Weights of a small GPT-style language model, trained from scratch on English Wikipedia: 4 heads of 32, attention and MLP in parallel.
Each number is 128 + 24 x the weight over its row's rms, rounded and kept within 0 to 255. Layers, rows and columns count from 0. Numbers have three digits each. The size before them is the row's rms in percent of the matrix's.

# q: layer 4 attention query, 128x128, rms 0.162, rows 27-31, columns 0-127
# k: layer 4 attention key, 128x128, rms 0.152, rows 27-31, columns 0-127
# v: layer 4 attention value, 128x128, rms 0.106, rows 0-19, columns 0-127
# o: layer 4 attention output (transposed), 128x128, rms 0.0954, rows 0-18, columns 0-127
q27 082:154167144148141155124162111127149090135116148137116112141109108132135113126135107126136103123133089125069110159140100076126139149105123132107116173102135084115068110190166143133115128087129117172189148082122113129126131155160135097106182077158148111136145139140160119162166122103149147139143146116132116171105115117098128131097122120130158153126124154135124120115131156148124127103103
k27 088:133119145147136131111139123090123125095099110139127129141120155128145112122130084119114112143130109084071116126109126077108130133110134129103121131087141109129118194153168188123129141142134100153173090123085173127114162136153156118128175126157160140162104147113168077128091110108173160128149132113158154135142111171110090136125126134136129127137159134142102095125093161132123098108108
q28 109:093106125132110137102097127092111147106138118132143134103148087089176137088121093108126121179124119096102142152137131125141157119146135096131135127127125124150137123148181190151102126161195127162147087140123106145082132149135115116124155096131121113149080099187139127113127133110133074158108144128146173113128120142133160154134095117116107152139130113138134127109162099094089148122152
k28 114:171112126149091164157121112111129157127151131095128111141118123098136130102130066161131124167102128111092102164174113102130144134144144091109091128157092098167118092154132146123094134146155137120132125096161117122109159183115105074137178143173119133113079084141111083123128089135149098132131117156138115125151137143151134127120102153171120158109146115109103136107125130128146133125109
q29 083:154119130117123127141125115157143088083174135067126101146117119129128131111139138123133121093148068115097145148092130148137136152155156148136162128146133136123228146151117153126119113137104118141130106085145121107142135123081111128163124104130185166136087142140154134135144149110136119117124101111106166136119126124095093122150161132125131154143107181084094111152096119121134102147110
k29 086:136083153118149139125163133132103090126117120108159135125106108120095128147101143155105147079180088154148163150109115114111133167136151125147144125148108127132143157106139147120172116147081116128135124160132149066129151132119080109124123127115178165104114129127130094118134077111178154101159091147126103116153098161151145138138136134072123097136084165114104115135105115130129140095146
q30 085:118087129129146154088116102116102148115128137070141074134141139111179129134126104143110144149121145119116102172115119148125163167148173151128135162119128129089140108126143137111104164151159148167138111112112119120105172125116110100124118122115140129143078122174136132112149126122144092135151146109113184088131154134092143143119112110089147172137123134113084111159133064086112092118135
k30 090:153076128156117122122144145106109168155100170075144103157134134130177134115134100175120102129109138148139095150114124106128124133130183110123095141115087146144131109146126112112125117137115124130121125079114112112123181135118110116150154132132132160112077114135137100119145086147170095083150105100113112113172130143160196164106166132108138165091116123127123152092134117123151128122105
q31 092:124124104115128149099147120160184117095146151120138133132113151114169161119124087093130126107123129088123117199102109114142102101122139121123117156119129123117114147165124129145061156090109148144167103147145100132127141132096166123120147071109158090138105149142178104130180137100083123115137104124111126135109108146095103152129155136125160174150131106124121163113137117156155113141095
k31 106:137116137148147161099220149145114141116119141116114135119116121108133175113126081132165150091119121127142100142144111123117142134113153123118105130127136116172125162129133144103151154107088093124140131099097148098097164154154112103109155183127126103140118122147126066110125103100137157118140112086102133107173112160127170132144116185147125145117087097120102104126121126155107106114094
v0 086:101086135146151156126114103163140144121106129124147159119138148094146125111133074066104079142111139138167094146090163127101114133134139119097187115155108088119162145127091152111127137115119117158119147152102135156110192101130137173133124151148147101121147115132120115145108139184105128084102131116129105134126110136137158175105116134114101149137116079136119120131143166133128088151121
o0 084:150174082112141104122120143091120109128173129122110133102110136149126094135114172165117130123111121135118170099137102109179124119112080128153107128150161173150092120184138095144123143177159120100132084135151136119082114100135082137109134133097132160135109137137104119111135160102169103161144126169135157131156112113118168109141147092159115131125154134100135135127101090114106164122137
v1 108:141165149152158097125149164125122126122149105133082098114114123112107130098088177157143127120139137125124121152126118088136161103091111120134114134089146084148106119115168112143128118150146119103090133148096119173131152136121130091168130170160113157178113165119145129110125122135144168132150121149156115157155203114112116116149143105152129070107163093130142112118124096158153111117103
o1 110:108104153116099144139106091201147115115099117139137115138157120141139163134147132109157158142124125112137111095138143153134129129167124136124109111120129180158147152067103141122128142166112139110091179111152136097116112132150122135128083124118150113095098091093114135170131109113080055147074121131099103140123114133134138150126137125119163134158114133151135141146091175133105154103148
v2 098:120208141150157119136146140140143107109114088151122105127135146096139139104148115116133127149150149123102144101093107118107110115074092120166150150089110145139102113129132144138135096129146120077110134145114125173113124131136120136118120147152110140122137163103146118140110143121129110126187122078176143142162126159109105089148140145153116057134189134148142130062135121128142155123135
o2 097:126106159141120126113116118154117134148133140100104138148166105170115141135110144127116131134126091083161101134126130144160151144144148092088096088156135103156178187076125128140133156136099111141095163091130139092131130128098130128158090161099127137150107111088101137096126093118147124150075111137105104123131148117128158165132146090117124155178103109124144154191123112157123111127112
v3 096:119123163142097096155131148115154126144154116135119084122108099110088121138128139173125076119105171114141134126161174142183117144091120121125109130166157130124098141126161134140109100109110128145125141143142117155132114137133120133147138141138124172138128115129111155145159130157104143144112060159106063177066117124127122109155158148132193103114125139159130120150158108114142141095103
o3 091:153127141137116136132101120167094127136096136114112152125149137118159142146110145121142172125175119152106093162112100135077180105162116192144139168080117137143125097091106091097128132141135139066124148076117117144141119135133120104099121106125102098113137128134151093160083121137159127127134155104159161092154146151102152134111113129144098159088120123158111122123121133182143124122119
v4 094:135149165082084116136134121094109125133133139135130104148115084151118134101162165154107126101162115132116133086122173143092152099093141129158147140117125123122106135128151088191118102166136120089108129130115084153115131146164139117126134091155154136127107161122124170124141097114108098082139137154167159125162136152106107146155152101137144130136146104113116121082150117130115186112080
o4 093:091112126161143150092129166178140131118113112133107140105165146102155156109114086097115118157096174116119084161107103138142129127152125139141102139127103102169150104095150114105122164097116136146104136137125128129148119134102129121148107146138121133123139083114180094101114124151175108159104124067092093174107142106129131104123103142136146134146136149142159149125110152187158090118148
v5 097:143093140196167163135119131105115143165129112126149151110171151101116122186134103079140151117124122105121118134110135122126129130133169122098148134094134178101094133176150121111155156067136137159146156116145143096117095129135119117119124106105092112107152117110131084126145135119136144161115119127133092132094149111114123151065113147121104187150139141151151127153126158111156157128148
o5 093:156127148082116118082119127153108124151129169109136127151125116154133155092130154168127102122140100119147149144114132105108125127130093159148108117150104089104123130118115179121139100184111131138140124134104121140108160156132155121114160126120132150167113143192102162119117120138126102119201159128140166098133091158128139103141153099133122096122102135068085141142124088136083134164112
v6 091:144135103085116090120162116129142093143109138140139086140075147129136130103152116189135113123136119141112108136125108101130134108121123161158122130119146135103101145128128098144110151119117128115110134123157111118084137121105134143126112127142118139168121160095144168162124112146075157065121100204163155123171084149086086152163169136140163116124156101161142127139155127117140127129103
o6 092:109138163146111171134089148139151141080132128157110135096132116142124133138103137055149130166130131133115140114146167189114131135117154136122106118104119104163142078083126133125116115145117120119104140126105161136162111117129114129151119151161152126076140096120151103120119134114157085165086143084115110142125173106178129110148078107126107158135129153161123143088127173154120128117124
v7 104:177116115159129133125121128132111188122139145135088162134199113131122124134129125134099129105161173124139090145115149117121111091117135075135143151135177110160112137145115117147168139117155126148090132147148161162107108133125120129129116125171114122120098120108141106131102130153083126136142076159105113158090193127129173104146144164121106094095128096103119121121119142180123111130141
o7 100:133120172136118107102145118128123091146134110141169107146079119132146158128145138136165139137090126107139137102133104084155146150166082163157102133158110175134113099100118104100114095149120131109159141128090105076099151116150139112128135134103190140134114129161117138134138107090130113129105135113085166121162063094145121162115124124135132146145133133132143093137118094139159186115114
v8 086:139204103111120125125148090141129110122127118103150126144097155109125133085071137141140148140134119116145149142108077147171109127148088164153054125132145116154147169089098149148139145162148130129094083107135132125121110125105166154162110139139149118135116120105122109134101098131096157079148157149117133114156087130134145162134123102126128108138098120126132112116119165119130083112082
o8 083:098117140129121133182144139121165136111115085144117096097113105152115069170124107103146115142129131172116154049148137143123106128098166084080169116114121170130150110148131106155111092116131081092124149146123148111145139116149096111094119141154160124137129159099137131120138164113128125145070118126135153123115145112161090124154149130123151143122145148111148151095135147131146162110151
v9 091:109134129149144082152117156128091117159106134097125124133144142083112123105078185120086135113134168105167107147139168154141125147114093078174126167064142132142138138150154114151122149150153130130135125116110092134091164164142119095142163117160147131151127127102122097071108093151121125128104151170133132162158172133140129128106135124153126123149117120116097137134145095129107108151145
o9 086:142122130128109145074143132144192112117147102155120121127128151120155129126157119147170117114101108158088137102098138132122127100201165186138152098155140169106102102100104114116130093128112126150091147142165154122142123142116132136104098148127132151120097147151128115147124152132094118130158143132118141099124090121120134127143108103126160112101123134141137103132057171158109156067145
v10 094:090130143137133148154155131133112090080157131128102117143119103118106122103100160154131122115180136130171140090149153178160136122111132144111129155127064135111147133094093215132100118113112163140126108136124131152123104148120143108127127136129147114164128141151133172101145104116158118151114134158099133168146127051118159095146100117148144136104123164138137127098164131135127124105129
o10 097:152105083097132105070081138132161159191077117150110132111104169076139157146150134114127131129071120141095127132126147112111126110126148104116152123166132137163138123130159088123133120121139090148124152118134131129155131140126086134104112112141114137086161143112116108154090119117113097134134134108159137104109163182115116143103151172128127110106109098168139138155166147133118129169154
v11 085:134137142136141128142143114189146096136194149128103095100104129118105120140164137160158131144135076146126151133117080097162128117103132125153097134128165128078086158109124103117144144122120136115080120119188140126133124122123112108143096134155072116128132141120120148159130154137107182152124082124129134152161080119110125132107147101152131122135165119156122116162147131160165163101112
o11 080:165111157103120138135087127116123151120088126123126122177140150153182118150104114102141126109158154117139100174148172151097128134126146129111116139091103104177131127093116149152111123181088137123100162117076107138122131114157166111133105110106151131118115097133147112113114087101120045151107124111139122088109163150137134160146111137139116137175119149154126161126116152114105111125138
v12 087:160067132074114113134161125116146113146117101138110090128102110148115134148133128128114140156114083123115141106161106143109162147146110132123160121134137118091124140114135081131156119124139160122140108136161128104111165131126119118083126095103118111110130109145135132147172190109192135182137112151097151068115141128133100140159145144131166135131143123138112093190129127110142079137161
o12 079:096135151176119120121100099086095147093135202146137162140118149120129121114118128086160141091157143154133116163125147146122081147125139125115111150091148111138117104136130162120104134122102128161118129143103117173141085101130189135140135128152119110112155175118121122131146089133083168099123146114162104170141107126092109122113095125120090131132150129116132185106154146144113147098125
v13 085:131114104110106151145170086090090132138118106141099104165160126102113129102058183142090134096142107087133109124126171200144120106144137111135098136145119140140100142153106151135111121088109127102139115134135160118138108149128118084161139103124180135138158144123137151118117111151109113116130159161094137127119132136111138126167145125103140188115156112137136103123161155143169138115105
o13 081:123115155156076129094081155157126117178102138135149161121083115116130128133177104114156123138095121174129117103147104091120152120127100167092119127117114150161131079098154113116125098125158126158147164126108111140143133140107143159093140124162101159083104177157133105134131131140165127138107129098144121141135116120139103095090129136134157099088084167117120169117147149148111135152138
v14 085:104142129174163150121110178126152135152165135111110142123114154132113128126120112090179068129123200113121113130088143078123124126108171133091125149093158114105085122139150122079146111121157101158125150117121125150111144135123151117104105159118121158131098094107111120088143134119137109158139117130122115179108134144149145129110153093108108105102115156087148105098098106106142160103135
o14 083:166125118089130099125134105162122126127128092123160122139176094151149159134146128174081136118154095102147145152099125121129113102151071110168134111170127128104141162143125175123139112158108114065101119137146118105128120131128096134158137133106117118169100083141151135174040115100136140112126137140132144108145102141133133160123135108149140128143121147147089114153089107141130122163126
v15 098:114112101102101154082131088128147147138119111123172151138179149153136123150114123108113146125108084108122114163099124122125104134149178146101082111163100135163137104141124109129131153099127127141151097145136162128178096088116139132160149144147120095103148143130120127121127145167118125129103161066112100078141081136123161131095073130107093148133133116143184133135133139108135159115122
o15 097:159140120132147128179112160130097112129145165138132109111115095139092066108138119140142080122125143149149142098156104114164149123096096150107145122115131112089121124166108153129125125133148109140171118118148135105092147146118137148118144090124140176099112102132149121102130136111135093120146130158121138155075174124160135130104151156120157152104097159088074120110167123111126106194152
v16 091:136070124084126156126126132095120171118100133120151162116109130164142119155142122152117168127089092154127135152146119141116121132135151103112137119128160151125134163128111137076131123124096141134144160142185106073160121106126120120101114090138139101136150117121106111104128107069122107132105136138165119091167153118133106169107108122113114195147139151131123079173120113140107113168090
o16 079:114141143148132113117101137110124120125125129119140124138097152124113131114115167061115103141145144115126115103097170127118096152143133146170152126149092089124117082143160125163152125106121120183148087157093133163092153133168139116109151131135139135124145112108155136139163165178132131112186131150094129143065110130111148099132090130145124079120101114115129154109111175094137134111167
v17 097:153118169127125120128140124155147108099137110119115131122151101119137128146131150105110156106097127156137119095161130144141126099112128083157107133148142145123073158119148099148116139139112116131116131162118148105117105150101163071136109116151144127108107140118138082154135056130135122094199120182168132176109157114134117107126114142146171151159122153135077092155116120171129139119088
o17 094:101114133135137134148118101084071123162095112121132121111096136123140215123122160114164146132138145114143120114106147100087131171138145138119133103116096148148155103113125152101123127098143126154142127082087100156137143121153101120109122116122133130159168134146109156099142145114124112172087113106118171076120088097129154105154155117132146115106153106121178160119143161144140131113167
v18 083:150128151169119125128108141148165137075159117116121170144142132152113122142164106126129121139089134116100081160153133099163084123115117083129104115127138109132153130123130093115133127131127093171086163156123168102106123145101135123127124153128131122134136086126137087136118145156108152135157058125105100178099133162142144076135127140123091106076130114104118138131084162162117099139124
o18 082:138141091110142115150153097077093139141121116081142077131116119131134158158116135146169132120161137117161158103141095088117157163141098120128126139132154175111107127136090163131120121124159178098142099122102110147130122106157102102118140129091126117171109148126108161135150135130133126136114123146120161078126089080135134170156173123140134135157163113122130104140120070112157155091117
v19 098:115129185139176134168141175120127085103160145098084121135127151102111135117129137131113127136181123111123148120134170120110133149103129098126219150098094137099138135096167132125118108129192116135147133116093105157105170130162105125110152102110136155126151115127132142098137151117149108096133101102122149131121151122152094080130108114125106101114151117114111138146118152112153104145157